From a checkpoint of a small transformer trained on Wikipedia.
Architecture: RMSNorm before each block, rotary positions, biases on query, key and value, untied embeddings.
Training: a variant of Muon for these matrices, 151M tokens, 9198 steps.
Each number is 128 + 32 x the weight over its row's rms, rounded and kept within 0 to 255. Layers, rows and columns count from 0. Numbers have three digits each. The size before them is the row's rms in percent of the matrix's.

# layer 4 attention key, 192x192, rms 0.0649, rows 137-191, columns 96-143
090:149121126134169141160137091194148121106181165177142123113117120156101169144153073134080128167144100132158129082114159170113192161080076131185134
082:105146115078128110134156083157139102120058105094126066138084163123181154126167102136145111108113155062140115095064116064080119107131132082149130
095:167143179095158124117105083134121109142181126142101111150151089159059156157168085142126085165141154081131089136165101187092116121110143142155095
094:133087152210089129116156143132161169101132156089127123121121173095115088080120115108128098091089096147096089174097065146161124205128133152101095
107:131135114158100130127115132131159122119147162086089152094170129122123154109150171160106102078090189110158102116144092132139130151120122135071124
091:166089081153121122146100168109146132088095111123086151115061145177185161128156147069150100124100097114150062131142170118123130140095127104108084
096:165108161116122153125086071106130123158162164143124115186134118202141155065158142059098122107149125081108110070127098139160104083117106118147089
111:096147109098125119157173070169169106185142153128076120176136132100120140141155132123128145089134096187098193141170116104160144139092133116158090
104:191058129122114128096112152138109179153142105155122161113153124143180174101133095152133101152151077157063190120192151101130120101125171143138169
107:087138169139097090066168167183068126154133103127167088186119099126179125070147195110118192145107131076186165132144130038130119144069129145148103
107:170162173099180149092153172075120157080106098144088158148195096155121118065099131135151091088118171142142107203085130120163087094127087180100146
114:132116088150157093119134121130174112146126118132121151131143120163155133126137104160107108129199123181152120157109142128123171171060145103091124
113:154054184092120119130081071089095117083178132165108112116144128160213104093146113110148161084077156148144104056127156136138194109137119153129119
110:200110188160086167097147098110087131095147131046111162158090117144083115151104134151156166116138108132100143117153167167164171182109159195117094
113:161189085179067132081163142116182152151122086112137108122117136082143059106132156094129116149139123126106116100135144100125094161162115108089148
110:147167140116137072127118153140122132112124141087079074119098153090133115171121160094133124121141102156079101082152123128133069146116109136159147
108:111137111108204164109079106068124086149140085151109115099135130165161151182098100165134157176135119108112151101131151109109134115109208185109094
110:145188160124136142155167109145122179212103214071117146110085091066144124091064078122095122178153135117144141154088166128151148151112110174120130
112:098119156112123086101154142197078126146153110102123155139127106205113148178162127127107104082173090132117148125092083148131148116131130121126122
117:144114131106114139118114179161117132071094138126141152109102153205110123106091076167116102164153099182119071114097140074070122060141107116029093
109:130095142122057117183116126137177107144103171147134127128068152187138184077165154057122171079157072135151121114094152116124121104106085112149087
112:194100156115069147090125145152155190132157131088067164091163181132137097107169118120125136109171080101153120132148147115066122132094175116161194
095:108156134148162061167192144076209157107185126131172102168130096108166084114145156164127172122111150121108158086152067105125155124093138110162166
087:048193157139188184135097134144121100137084137156204154148124105120123105078150103111152099159155134126085065148131111145114143093176073142165155
094:102112070166105117105156052149076115158137089102082118074146090130103153087131101078143141097177104157158151128126120153190169145119145158110130
084:121150179092089140109133095172124106100139148142139139173127145066173114137113096114148048130057128114132096192161068117119116175160089101153138
091:154103145152158163146123121085109187102084206164121165119170132141047115153090142190105117110092145130096055180090150117156098079111120144156151
099:098122179104121088101130123137115178161117117098122076078152101087112130146081124173075172082183140110113142108113148142147129162106137139102116
079:166127090164170123142194148108107139104165098146145166141134097129145170124173135127132048128114100108127111103200138140152114101189142153097169
095:107079114127091102089116144147128170102142105071145134090132106165136094120058082159104151168143172138110138108106184155187088171083111114117108
102:124119080115178166163110069066138136092169201124108110082111138188118158126128144076085131182138130135194135122118164144126170158074117101064133
093:148112112106152122101127094158127147158144104102082119145171147185129121163119197127093122101098118156151155125130101149110139173081154081103131
090:133081107143082168096140153099154117158083127106103086074152180145126145128125124159111102142179148186143205158126079154097100139118129186118065
100:098120213191152154159129120098088140085122096115130174161178110097171131161105107150111168146177101113162167133142180093149159117175128134119118
097:136135082121137147129132074069138107118094168133114080076086087108126126183124190142100116102173110156100110107114134119114151099100199168071153
096:132148169082105092122115124094103105133092102137143119099184125169130140135149119154129130159124173087154125114167137123175129155186115194139132
104:147114086116115164101117067104120122151098182142115068117093123117184072176103109160148077106073097177124162147174118131137066143080158144123103
123:124122053083124087135171128091198157204129064091158125090158158143167130123189147145072159162112063127145137139059124121173173132083149194118112
095:141150167118136155140116187173152109064133101160108160123092174150143171020102125132148079121120131141101094061162118127117104116137123114106137
108:138111138072152122159107140140141141080162073143139125120099120148088100049160093082055138139166177146114175096080144072137204121109077122128113
117:086059079099127131107133114170102084166112073095109133094133120099114136156078152152116127053145112151157176069119127197115126128088160145091132
102:115123151139068112088134108130152152072059107089140132126167135128103112105159185132154150053167124165102157129099175121142151088093134093143124
107:117129112148143166135084126119169164178103140049167167127130130155099098073134132137113143108158146125127121058051189165146159163131129143105124
111:138107122115082142152072080121071190146133131110114090133127126176109167199118113089112135132122148129146197144130150047117115083100080039148150
104:117091163137127140197138068095064152127078142140176096161122099194113125125131186105127097142062185147109089133085142119106044139115121128178145
106:118130114177119093091119108066105153139149094128081148094140100096080092140140114155114160175086065120161122136166129124139123125068173171139146
102:076060095154137121081159152150095058138139109136166084088073114067164129098154112120109159137160141079120128109117107116125122105158215123164225
110:111162195141085121140119122127157080131099134144068146104163119110115111197127122193129126116145165109067110153112163110187155087190166168145183
108:190092122090118177112111062155137134188155081160059105104081136141161134130099138092093108080068168147073103125145143112119134119081135171155192
109:160124077164108151105169141111117151198116121113086154094082117177114109122108122167168142095180135119072153131135139110116132177097145117140105
111:168099172118086123167140117138187058142095061118147106157118132112110195155141103123162094142086061120140141108141136094141159162151186171135186
107:121167150155140101166140128198090151155127098143126089137166121164132177093103142117123156127202142127064192143135150172119113116114172133071150
107:145083162119092141120158116104126092130182162116141124156142129106139142177144134145154114107088205115122169062153098146101128116132103129169123
109:117090124128117135122154091172112108119133139124113158132149179082135096149099130131129118104130112147131127123088139092121089121071082129108117
115:146149160146155139148173147123151082123123116147166121079167076085123102177098131115082126169110135094101141119109119154147128157135129119144142
# layer 4 attention query, 192x192, rms 0.0618, rows 138-191, columns 96-143
100:122125121136116142178134061201118141126097151164114118118136161081145105133145100148150109142157081112144143123100105125205124095168155130121109
090:139198096127124159163160119094133130128139157163174108108123124147130153113139072129108149103185109128130115095099147157116201090135089061110082
093:078140137131090137194169115174120159172176110147087109125141127135089124091142120142148126204079130202127114137121140088155104122129129138115178
097:073114130140147143189109117088116106152175140156112148159124178097113107132173071162147130079088162161044160089115091175138171109100067099135177
105:062124111123125084132168079143081119140187162119103105184179128131075108184199119151141122132188122152106147160095153145202124104148078186103149
082:080144129179107104096119164124125133144150183145172114110128088103181143123106100109143121144157173121109128178159236114070050132138088116138117
106:145108109130185101120161134141055155083168092148149134107085131150112154206125106153114142155175161108189134087127098162100167084096127178124094
099:177155077144135076172127177154148146119103146104167174025165168091134137093084125093087184150124121120057170126141141087128097116163099092089091
105:156170181078141136117143103154130100122161136110066119161172091187134056144153113131164169191092090169128082119178107119088109134170171121125090
105:093098130130114121150116157110158166118083168107098106098117165149107192133154129151136081093175106081142133133116142104157190089121144128150144
113:082122144062165122164149186121169130128092127139133150130134171169148117195148123155114155091143100154183097099164137101127071119091112061130130
111:082144080095111147111066141125113172149115128131126084105137123165208104148121099160114069087111122156177174111138107139187089135114084146107179
120:144094131128125138112151083092074184172179172074184078152137141128117095123119067143126080116104116127080154103219103184129157098069104120085123
110:096141147159149127112099123126088129145137137126033105147060156115114137130111159080156108083104071134110131099126178221120148077206152119143140
109:078147094086129143141119094156124173142112184170136116147136114121095183149165170077190100151139154078128137053135140098158098056125162149123128
113:120131080185062137138133137108139152132122124163139107103167133093140096084158166132135114105123077070146067091087117174143096132155101157157134
114:139163145138105071173123057143096127113074136117106133120146153147095134153127115084110117158126130116161097136092149145054172129205096136085150
111:139107129156138082094115140111120131137037070105164146134140106128156131085163092158092113145146142153093096158147116148131156063170114134134160
123:104134145168124149137130120124146152118119111151133122142073100137108161128115122091144057154160139150202096124079144102061085152168104086097151
107:132119076094115121141141174111123108050180200093190205172135186131182135155131170181110117178099084114164100204098164119121131115177146137167130
109:107115085108191112155091104164188142145163142135103091177101107108145129114115136068189153140126093126151150074180172167147156109066135132161100
105:157131149115108167101166121161135121148134179143120113087104114122130130104154146111122125112104107069075079104116096223130186151190110107128120
078:089152101145093120088094114166099107098119136139131142137092177117078118108062100100171114159094147053144137209092136185210120154130152125123181
119:159135139150126123127168135097163153119123185101110105170076097200096145157118128103168123166114090139113175130142129115093091151109147169135127
105:143134098146153166086140144123123099148179140116176130136141158110161146123122149158068131102171101154143100103106152167127096082094101152110122
088:128115128052121160151062143093102106070141183115116170139069068130144171197109106069133139103119098089159129151144136116118139123123139082140131
097:127156153111140083151167120132170167158093193101114115147074101141087101187174124102166136078161141102190231121130114138114105154088123096073150
088:109128111159125147101108146120138077127123083125131135144172134143188117151136135081098110091170144210102042125152087112172121118182135173051090
086:110129119173094146160125076094118134192120122103104154132151134138113094157146139109156122129146133185122198210203122092154100204150116132072168
106:158068127122175124199143120141100106127116085131169119170084085116115100127118129119125116146077084124127156079144141110133121189150138161152169
087:141142186106128103133116054094113172147135160125130110149114143122128110137150149076116170139130194116130170125206121091133107115145131139070175
098:182123122112085086143112132157112179132119123071077167161160114112144130146099065164139086091064108172156163128131134111120108175140144152130103
086:196168151162159126152093124094174094086123119132098090119164196131120118116131123111107179148115104148120084125076078180055126107133128129116161
101:075191173139160132107163140115121134146129126115136147142127115065129122136117128141096129142115129110085104091153148172111173098116108114119090
103:136150137162140205083112147117067123127148124129108128168157154132114158079100141132125103151164127094107056110133127144130144155114191111111113
092:115118078077075090150124128092159108151150081058081131096215196182101123115145108164094145153167123159144178090112067092149144144093127174092116
100:132093136152120122168182151140180165154083146081082113132097119119113130178140095125077100144138089141086152158119104084098112127158115120169152
099:141120100173092099160196156149124148167141154133130133153133134114094126203125118093162149100086098132136155190131137136138110195144076110157131
103:148139112139148151133140136109130091123066161191110135144135079146154100147160159145123154128202135088168087175104119126100168105143076114166134
103:142144142125101097112184081155152135092107140135193149167104143129119116080137081092122185168161101077153121116062082175139126093186142078106073
111:163095103084058090166103144188106144069213101135144156044167095124088145143141150121149079122110148094188127131141130120187150135145085109122130
107:141086129118099116165088148122053135098094111138109135142104144171071112129110095132088026085095141154145137135112116116098165121130087093149157
116:128107170154137117088205158088169142126113103101148123197178113104178122090110092123222092121088108130109174188135107099090160145102106101103151
104:133140124061089122175100113114117094147094155178158108111108172117129152084155116092095145125203079158084170162147160065147077118123115072133103
103:091053162097097147150133086146116209123146117170116138167115127142087148135159156103139210138194185178125140110140151126154170099120098127148170
102:153095116156142116151132082113118128088112107150081040062074136107112125110119070145136149156179172160090122124097144120121144149091141148121090
118:152064137076188131148092109165160185146197096113149185110105104139146146147163134149132135097111128108193155091107075164101133157084157093131127
115:048168116054135147116134137117182156122128169104092113168132122158171130165155133126087161100162128101116111119143192097129079140137128140141137
111:095188109162148154102053128129077120150171131184150119149171151140095159192116134157074186121142074116160128127121110114094138123080125161152113
106:126139099147143159098116146136179181145130078153112158075117131148086170089124143156120105111171138160088165148133120105151185094118172126157147
107:092136118145189143123103127164164130163156164165133085126122148072136144100110137157156103130126166097102109136124140151190136143084243111127134
103:084160131070112089146102112132136172141092144176146149090139138174156070145146101151080105111127099090059143072103082132135165134121120068138104
103:150118087151102189130121143157175099153134100156089118190077101090151125124090159149151156115169128164146118149122164165059148092126114186103157
109:083113071126091111183099086089186112109112122121119055140140176108087160133118110105143111187107182111064180112101136139131150111124186118184079
# layer 4 attention value, 192x192, rms 0.069, rows 128-191, columns 96-143
093:146163120148151134107137104131156134122106139092152178131083114152111074130106103135116130126129040188140082095192121155148158174171175148131129
096:155085208121151127144148063131113087171094163117153125155151097148131128174104086084110133123152118148136158058143156073186153172118118104153081
093:080118104138119090148133134138156105184128181169073175185077116116131151169080121111112100077113146109129110112135052089121093131133085139136174
104:141159065116074129107117136150110194189108168151141118171098102144149145108119168121116143110128170112122109144134139145148071140126167119190141
094:076151086120128141166120130115153105104081071123128166158090096101111138134128143064083117129117134134076157183148129137169156117179135080097142
108:138177093178078072103074092130109062147102156054170102136131145130158103086218162127125100194132099138099114143083150163139184152137121070057149
099:118159174115160117103113173162084181072114157107122106088167088147111153113165168205150164078150098117122117124121163061219116165098123109128126
096:146138083090200134071145097079131160195156119124161114092171125189103165134136147150184159133116085118041135115099121132110126127124094150106167
099:154108082081121113100081106072070119155118151166074120056134170115143125120138141135110092164150160126108116110149116152062140079125155098093138
087:124164134118141110137157101168133170110152093093154104114172064155115137150138075111084170165157116126129210141096171122095089139134134121088164
088:129100165148077152032183086079132081119046149085129193109067127100133133106094126128113084158120091086146134113082122151145131120134147111098135
098:122114147142106138138097150124078098130121092089142109104112118136104170099131111124156157136083075139180124143114093183127086141162155089102146
100:078153172158169146086207140125140101145209119074147093144119086063117167114080149142139171125124108141145127136042119115090120079084178100151119
087:122143110083097146183107090147162135087200196115166143136116111167131149125117109155138107129074107099146101137093103112099100092093163122064129
093:133121082135135150088099111102145098124134116139079150192131179138164078168124123147157098119164159204125177136081110181112167146151186063176115
097:134151166141080094072161146091179176155120091106098121110134155115173201090067072186102164142149107165050152141087174138151069108144066164206065
098:144115120083081143049087121112189089241149090089184181156159133119127114155139197131089155124144123107109158185075156164120144116169173156128172
092:157149135122136108166062135125134159146146134095150132159118192087070163160140143193127145163122092092132133117170165090073158132148124088178118
091:152091158143101135142070120120080135141132125083100131099115060166147106146105158182129136141149146132174159109170099072108100163161110199177146
097:184103094085079145167064138166143109122047102121127101067180103089191119114170138155129109072088111054144153097148145073131121137091116143175148
097:098153162196150118180121188132147165091077098100130107176145157137106186127130128097112131147068040129139152193123112075128130153112129082141137
093:111155143120120119143091202100112183160129147136130127159183123087129098119101107079150160191090125076080087144126101113116153151113159137132196
099:091154134105102098191121163158135154090132097136149181197125094108109153167149105152126102151142127146110124069179137156151105072088166157078158
097:140113089134121118126123127169147120178085142094097150120137121120063063152182100149119146158095128195135127173144078117080154122121163129140126
090:169126146138076121116113063114044124066126123134146142127145110153118189182115054132197116105152142096101126121103082091137118075143158161173111
105:135099154153190147183127129142110131166080187113111149171066125154190066115184096068113115100112154154155142116167139133103170102132151179077117
092:186110121109085109161043132187101110102208158115136151144146142090140121107151113111151183133120159176144136055073142142140199119140124139155133
097:136118115119130170110200144158121180130129115111069134058169098129103125147084132098114144193078146166172120123131141105155150145136117144062105
104:114141125092113177072131062178123085073117120120133118082164140108115100122109154180153118113080124145135134205055120145133212143128114086139150
098:174173131076164094149065100127165112089143130147156130124172109081158106137053087123100154081108191111107088124103064156131090135092132146141099
099:133080187141128097167115151132096142112050124148089133112082089135147114179148087113149088044097146130087088152117133073131218076058137139135156
094:144089172121077154120111150128117182102122111201091121117117086096129150100105113190107133063126099150149118078112106160138128200117158188124176
101:140173100120107121124137114092182109117156128102157166103118160089111139121123158164051167166137153176191128095137063114057151119110176124130111
113:093114139169095123167147172102141123133145151129090130090121123120056157139127178084137108216128161143113148098092094142095118154066075133144146
111:052166148165113147120128188186163165103090098224150164160126119130119176084110124216118140136215131156125130103107108147103172166152111120153167
102:157142107166163161074157152107155089145148097160066159119084142112211117141122148140120068082140124182148124113145102075167127110101137146093113
110:129120074142077155080113160098129185148103111150091113116156120096202102170135139122122139142084081121090123130122139185178101114098122061120108
109:071121140110127162168138110117051164157140126099136167127138084134207114133138166052130167073128066138182094091125103127115166157189154118063083
109:150068138160112164127141083173122129096127140117112105094151102163136137168173155145136085063140141104128174097148103110086168135066122106119099
106:124111142195112098134151106080140108103113145157143165143105103130134152176168142114120164095126170136106114148166075102126136067134123104132111
100:125162103140132124088135095086065121102177130110167110117074076144138155165073133058168166148139140102156112160126159128105152138188159149173161
103:171091140119139138126124159118075125115150065178089123090147124154136084126118123117078149109128152136099161181151115136138118115100122144138096
097:107141175127122097109075148167107158094131165077039150117103144137108103157167121104113154130113125116145170100118188063132164084122102087116117
102:161156182102148159122147135152119208132090091142169120141141131124084095149178126133117118134081150085121160111142200163123131115157048111138123
104:102137137168152158154149152109104121134188118160132170178154184188111159150129093091147160173129059149110130103159094167121100135103140171130171
106:094156139098127106070151165078127185092145124149122079102114137093172147117152129145144105128148111134092172115097085136094079129149097097110103
100:065111164161102163149069120081191124127133106104145214082101130147139086112152164103125112137134175116144106136130086170192154129082112073109141
096:194129093101140156092146093137148123184154130122165138132129123146087181207117154147110131129142130085099155091123090146140126135126099112103151
094:166102095147126089175152192143061073156108098166108100089130114071165151099138167166072155134121155154163110116086118108156128073088113127166095
103:129080170141078116114183143124117114094124063068174116175120149119073071126093105126109137106110157117140079106099111125082070086094124088177150
110:185119180156086142149152157164194149174181116123205181108139124126111077158124100116128099141038147126127077169125166075093125163097159135093079
103:132112091175123113110131150125127169161164073095119222077145118140129130125123133132163098161073094138178098199142122213146152133138110067133132
095:061118082142125099106197159170155172147140132162115142164147076112155094142153145125120214140148060092127104148102184160127154099113119128116108
107:114160153156170099137132111131136077137162111081111123155125174179195126167148155193137118092123133064091112130161091170116111152107081165146162
104:131153132139160119109134119128135142143141129158159154148116105144196091139174092118161139157095187175094108116103102108184140090174069125131102
108:161095063144123091144131111126086116091090142114151088092141108028099130092143138107119103169075153164100113151096106177122086133115137107164136
112:154087096120107115131164113198104085086146079124133170096124103084153107133075116128148153118107149149061113105135155176152138111097121086106109
108:149166060178145090102140085108089142156158093106168131125112119105136134067113161076117062181153116129147145064165106126070101177180101138131139
108:194153109100123123109130103105136109091136085181160125190120124126147154148165104168190155135088133163162117080116130143147068161157089172114119
102:170160070136169093147145110105094195083100073144129146116112101154112110114158166187102115105095125084167069067172186166229131071122140106097181
102:095129116119139155176083123083158120114168127112079106148140165118128103089112094190164175141114109120122176152078186112115129126076092108155134
108:065152138125174178153112107115140139105163111102150112113140141129174118134166104167108107171115105114114133136094148189083155098124067079109076
110:081131149169074074129179129073158154084133161114122133117077123115094117114116101091153119155194145111144123141184134134093165075177071079101090
106:145147118170137161127136154172141135142113162129170157115154146090126080142163169091159120103189107097182086145080120105157157100122089132118156
# layer 4 attention output (transposed), 192x192, rms 0.0861, rows 128-191, columns 96-143
086:092130112129142122141128125136159101107081132108174200154177173141095123126135120123169124065053120111147084090071114140137109127130119136137162
091:168094146157140148101099140162162141185113108156164124075141130081108127068135113100144168108134179043143114123074132123177101074154116080139101
096:123125210146125167118113133081154055134087157141114119088139160142139159201119164114153156138158106173144136087067153152077114185148120112073116
104:097144140163140165123122099133175102045175169029133151109184060126154148152133100137100128112134151068128119098098118206155140107129078148100105
096:144100118127136113166133068117118205097116137116140176109189177201115131154139126143173110153098141137120105131121087097143145156175098143109105
102:159104098164137066157151090150157121077089098116107157137169118114134153119108107118134170114124078087146120134118132099084121104186150160178063
093:152095143050182158091094094113091119102165094174108109116111097075095090113147111129097191121128135176145156134164066124097084158067193138072157
091:157116127164160106177119139160114131141158111121092076160131119106117028138103125119096129138185104112108147105208160121167134161099174100140089
094:145090073159115073084109102170164109145088074170114044130130073129143151092121116119146157108098088121114111109184126101088159104135131152098124
086:103126157140143177171117129094182135094138139155123097157156163106139159098101133162079142100036158155074123107155139089102119148055116133110143
095:094122099084128123132163175114169151161125066145147134215141149117128090117106166086151142133146083093128102129090192104104133100186166122102135
098:136195137098109101155092074170143153145166121161142153207131056113126115168086120121106197124095132108115103176168133064136159157157111160142162
097:151159116108135161159121147105098125153099113191163089179042153089133102134149089134144090199081095132061205102113098091111172148111091152138169
089:082151131117142103128168124150111106105176172124188121131143150074076167121138115164140095136170083134139064097107187169179092092150119133147178
090:071085125121129104105127089144107105175146148155112204085167102115169118119103083138165154161085144136081107132079162109131089120125039129092117
098:185144117163171116126106064124174139171140153102095135199129101107158086128097065144155104116094122119130190084195153082095178168121107119115183
098:160221103155141111142096149137117139113109143105113139121122128106131122054089175120148104109111096093112183079158129070106121146141106101110093
086:104111145108130147120128071171117113145077147127148106168122085064131115088191148126167034070114069127151106124117130171154140105137153148139099
091:145117145094165197113104101155125125144151121156132107104086128110097137105196124160093131134142142146145127107137096130128151098110152158120157
098:119071156158130099121078097086084193109114113152160080134107093132114153121090147119144139110175150149087192059108094107106167095154139084136159
096:123094123095160081167155125124141187149119087127167164097161081172060127138087057115134094128176160192170137130112142032127181116119108092103099
088:195104146172163141197130143203108114120200144136150181145103127105059162135162174119184050110102076114126104136103145086059147143093146132186123
094:177065147107148096121083092181157094180139107117106113116101131122124126157166141108159129124097119193107132130160189082185103203097104110114084
101:069152117101120182104172159169160161163149155173161126064071108121123122120112105117116081110115179095135115096132088082142079126178111134115117
091:106116119106130152098137161156130127145162138131067124157103138145138119103125160064109215130145116136133127110205118095186169113106121111103102
094:093145123141101144171136137149150089095145128131146069047091107099104131145135097172146081116113129095135060104143137205192082156152120090110079
094:143112131121162137133153146137155168093118176156126112108121119071064148116148130129180106105110146189094123145123116183177060128074090123113097
099:075152146103101129039143121128102146146117098130173126151080139171135148130129107113128089129187193175143091142124164166190095086074103121130149
098:121104156125130134078129122152140137145161186096142127178102153204127053157096148154054156134119143144080135157161123165134101059127092122147138
095:107088178082140075076147155097124154149080134116136160145118080133161126151090167190152075115088125150107154143123137138158156111094082116164126
094:120145133077137107131105084136125093120151156163094174130140122145091145126158166124120147128098139188150144096102107163055071159155064099122070
088:138159133125154121088127146078206103086118068127148125201166151063079138154157124129139110172159109141114106152153091070145103114101170084191154
104:044142137114127168084138117085109104144154154160140139108088188149154170076121133117110141078138174093082160132116137102117107117082157165106114
111:145114123134128115158113129155125101078127071170094104144106135143075105108131095171141135107233142118125130087138188078148172116133157149128151
111:149152135163105162097146181144173143166054080074076099164141128118113108179117097114077098149164100093100120132171141135152099111148130116124110
102:150136075141162106141115140172142119108124148216140094117166069141086137172087115162091124091137105091134109146112134147121108178085144097128106
111:129122129113133160095153141136068116103164145078158132113089156098092136179113087099122081140104101190134106112153159133135103103074116157145108
110:091130165127153053108127109106210142158167099157100120168106183099090141084143152114130159097117199098133172113124128163154129109087120134170130
107:105161151144133159199084130184115144168172122112099134150127139129111130134114130120162096063074115163144172150092152101115149158131170134115126
112:145153141128151171136147114135144127132094144069093117155184120137122145101131151120127142116092123114105136185123201110086134129148055179069097
104:117120133114169190117135132076171140139091100149101088140167166118125087111200147132130098105130112183122102137168143135123123133072056124129152
106:102105134114090123115038077096087112104114167147154159189094187091091116137148093120119067152064112107171092114106101130131145150140046150144160
099:121109122136133154080089104157042144147153175109168118115145168120061040133135112162073136106070167125125122130109112127103138132152133092161080
098:140150141104160147110125127096138139119173143151137126068181114164076081127186139121160184137202091130125063170144117174094170072071111151172136
109:139109165091075183109090170144148079068134175084126126101125132144176158119130138158110149183163111116153051121118174084150111141184137148131101
108:211128167150181080185117115134093150120134095164084135147070106170060105099148119150064119106108119145161115169144154120145115162137087067148098
098:110100077126132146110134162110101143134224145154094101035070117100099109153116104125113155086233143185093136115144172100130140154131107127095162
101:098145124091160122168071070140101071110088150125194146151120110107148081125108020139092161130115167102159149187098127109070121108088120124123129
098:103135107117126095121176108135094068118173160100151167151133075127163137125109102199134140142108112130146112101126124154068154198090128138104112
102:141104140153118139160098145100167148171119221108111140163100190189142125120139086132113121187127151160146127197125105134129144091092106143138110
107:075074123133155120108163096124122129110142158152170116156081130173118154086139175104091155131156130148111133108088155160112140124100078187138126
103:127083066163120148099172122123164155150091133172149098132113140155141190116119105098132163111106152126100151129118079110123150053118145066106150
099:127127100138129143031081129121143122072125189057081138145149138134123187112150139140079118143124064090127149105040135163169142140157155148152190
106:121132085137053105125218082156136129097130090148113130048108127074178074151159113137137073118123107132192125171078151164119103123215113117074124
104:151084105108170135083136130130163111158152107116120136133129105130154128141104145135102142185161107149120188089129154170083108108145104117106101
110:138127123117150097050146158127119135162184136147139112194131142138103120108124155091078118137194114062183121124174105087197152094091076120129120
110:116103045091152105117043120127083131137158117107133113129125160135141104126119150145140074100098115142170111162125106111129111120129173138139152
106:111100125119156144059113158096081140101169085086086092131101122154179173104109130105136135093044136117120089143126175166116093117077126128175069
106:110124107160169112141127130142135170119111155190155143094127100198133154101175187108179122151151087154150123135174101113106054141104092118163136
104:188087098166137149146131193074151093175147122032156099165148151105168118145087150114106124115102147178096139180138114062108099143096147118173130
103:191148134197106128135157102183147121178122102138116110095094114112144152141160136133113133113129086051101116112046144153120128122091164149154124
106:164125086147137145134105193144218121108139118106099130116047168106084143149108196149139156087121085165122077117144157149133139147106132185115144
108:115079078080167120125088156108073121099110137135104097101168103148095167191113147174123097190108088130093135124122157132148111154114123118158161
109:158089111126134120081056139152125185061148120078108156130111156101162196143150179135085104128102201106107174144141127125186110154069190104114152
# layer 4 MLP gate, 512x192, rms 0.103, rows 0-14, columns 96-143
099:107117134097149126080121121118162164148115136148143078176124094137098111163143156132152118108097175156108183176133068132157135097143145084193133
089:198148122148100147142096187121179144135146105215142073201080129093120112142091090092146164130142117074111100105138159111184164086089123135104150
100:116138129134146095101083135150124105125123194108093179140160154156078105108158093218116114149012195184113075159080095112137138087142112089121163
088:133175171131094100104125104132123103134153150149158126137129113131083111107181087141164149081124140094146125105122150082154129115100136125101100
092:188176119144165164163141098074147119138124114148109144097120143139123145120060143191188160088178146146162145138094075109161151118159171118061150
095:088104135141163130096128140095109208091126074078161105095169090093149144119124142136154143106082128121097128082131129134115095152096068119138106
095:104159137171119207105127106058095171107143153144055109138120101101165105143141174133156126078132122103122085087104080138161107129168158120160094
097:176094123149177169081181156172155113104138121136089168156144125108158119070148118130172123074102215160085168168147135173107099168176155108108059
094:158083119108173114114152120105105135140190132152154133171107131196116143161099093157088148104100134189205134188146108158164095105137093157114103
099:076127162116178168117091083077152161096117156143135094081161110150128110149078103095157133166154145184079129106112159137123136121124114101109098
096:083091137104150149126117160166128134125111169151180182158138145094091113123087123160134120143121073104129149153170161145146177153098122110102058
100:101177105192142130122181128160186113095163131184124095114159141125068120119076154121112118156158152126087173108105106116072143113072169129086192
108:137145152118117100170087082212125137159078121168191097143086107153074126109123172104131093102139077083072120124136153138128152104093141137150115
099:094127057120126162141146138197141086062120168125109077122145090121162171140079097202167108110110091164184118112089116184110157128167133117200095
101:141127136076099114131063058169159144108139140095102143085070092098145114183136129130088118169147107153144160169152167144098156151087122067164096
# layer 4 MLP up, 512x192, rms 0.104, rows 0-14, columns 96-143
095:101118155120112079074123098085160105107132094122126106117126153065134126196143141109155137156087134187112181124172068145164159147195168081117137
091:177132106120098120135124138138165190093113102160125121150105179070106118106163076127169108130158129084141167080141108125173152114132151122097159
100:243151220100138202043138089135143092153094114123083186131123177119161175139103157128131129137152104105136133091146131058129103122063200081163129
093:145134128137082086177101094160080161131143153136121108129133180110175136060150085106148110049163139139121141119120100104113108099110154139035057
096:088117158106121090120074157149148145148103140100137130136103120133159098080120148121094118141071113146116128160104116153130077118083123147130193
095:167137148168134163166124110107190154110141119126087099146114163124158069135083121164139106129107087130121118045177115124089111119109170103122179
085:107142171158104136073119128149052169093076105107064098122144125118134068130149108134133046018103160110126110118168136110166152123128152115126138
091:104132119123194254131117142134107172108105142091120133137161155183154081117107150099171081148126190126163122122092082169179145150134151052131166
101:103128192147199104180137114100141099160152122114144116110108130102164126131123194161144109094131127169122176104162116207124147136138166146151182
098:161111111124053070145123140130129103115176156133170131172078096136140161118071151139099196127121086178132123107150151171112132198111096120128147
110:125098134127095078113101166137158086171147111110148116106104103106133113131148133116101140133076154156157117105107167085113097100108137105119179
094:100140115166129137146133103163129145112135170121128069177204134146149109118140103119175111142137127145127136098115166151084128195128133134088127
109:116163147147067039146190113124076127133110094152090079131161158143116132126128146075145136178133125128135113184191166166114088136024165121102161
104:141104166149133101112112165066102101116100082130147143106144107107158152099196118073105116092104124080068159142094170093179109080133125132099134
099:130122140134115107177177186122155104187128065115109055089192097105097064120094151160133171089078137110136099121146135152177169062056130107168152
# layer 4 MLP down (transposed), 512x192, rms 0.0251, rows 0-14, columns 96-143
098:135121135126142150087126139091116134112137095171134156119145122133110146089092139140119130148186100112165066114136145071080065197115093175090131
091:125089113083064089127160100165097165113096135093160212057164133051158124131152125165175123125116160131147145133187161178079121200142200115143134
093:120123047103090124090111113079110135146155109084045151157125146078129141071123095122079139123135167136094118122116107194131198092141063072091109
106:135081126178105090160103138143118176141098086126116142099119139098207123103096137149095117156170095167141075141102109119094086137144133098082092
110:159091089156152150125182098142084148129141142130132099130155098186101156150124120066082136161152138085153132119170135078152153119189187075166074
114:126216097128114126180151117131121051141128155155154191179147156130091196106093143111117137166157153084127117175124120101126196093154170082131200
104:164099125071126157187144079147137108217132157153148140106113152148185111116110085107106147200144080085135090114204176133092131126139114165096150
105:169111110140116075148135104120123124103164113100112130106113104055178132057172158113149152130101151165103155133150129183096134130177113137086045
112:126137131125107133181127054150144118118085077117111127137138085096122216201104123150192104180112150152103120114098075152078113132160184091161137
100:131156137105125135127154150117121079144094069097084069105134083145139116130136104137143116119138145110083144182124124049179173044178155117111165
093:124128147120137137149140128167147094124189064061083109133117142089092126106160156149126163108115123118120101147112099057082146155092118129109131
080:148066156100150148112133137174095071100133118091103111106114098167123116086182119081123139146139127081144109150126109117119191076147116153116139
104:111153126089096118106136117116131149069109152181135182141123102082178155114069111143083126182171098155139126203106159122091061104188110135113136
086:107087130149117097062103127092143141132126155175178144093137161101163148134169104122135104075107138145097142147132110178120176119170161086110074
106:081081181187136161095128157114083158105133135111122126183082167164138108145124122111130143110108194189135108102093145118185086179129130129111075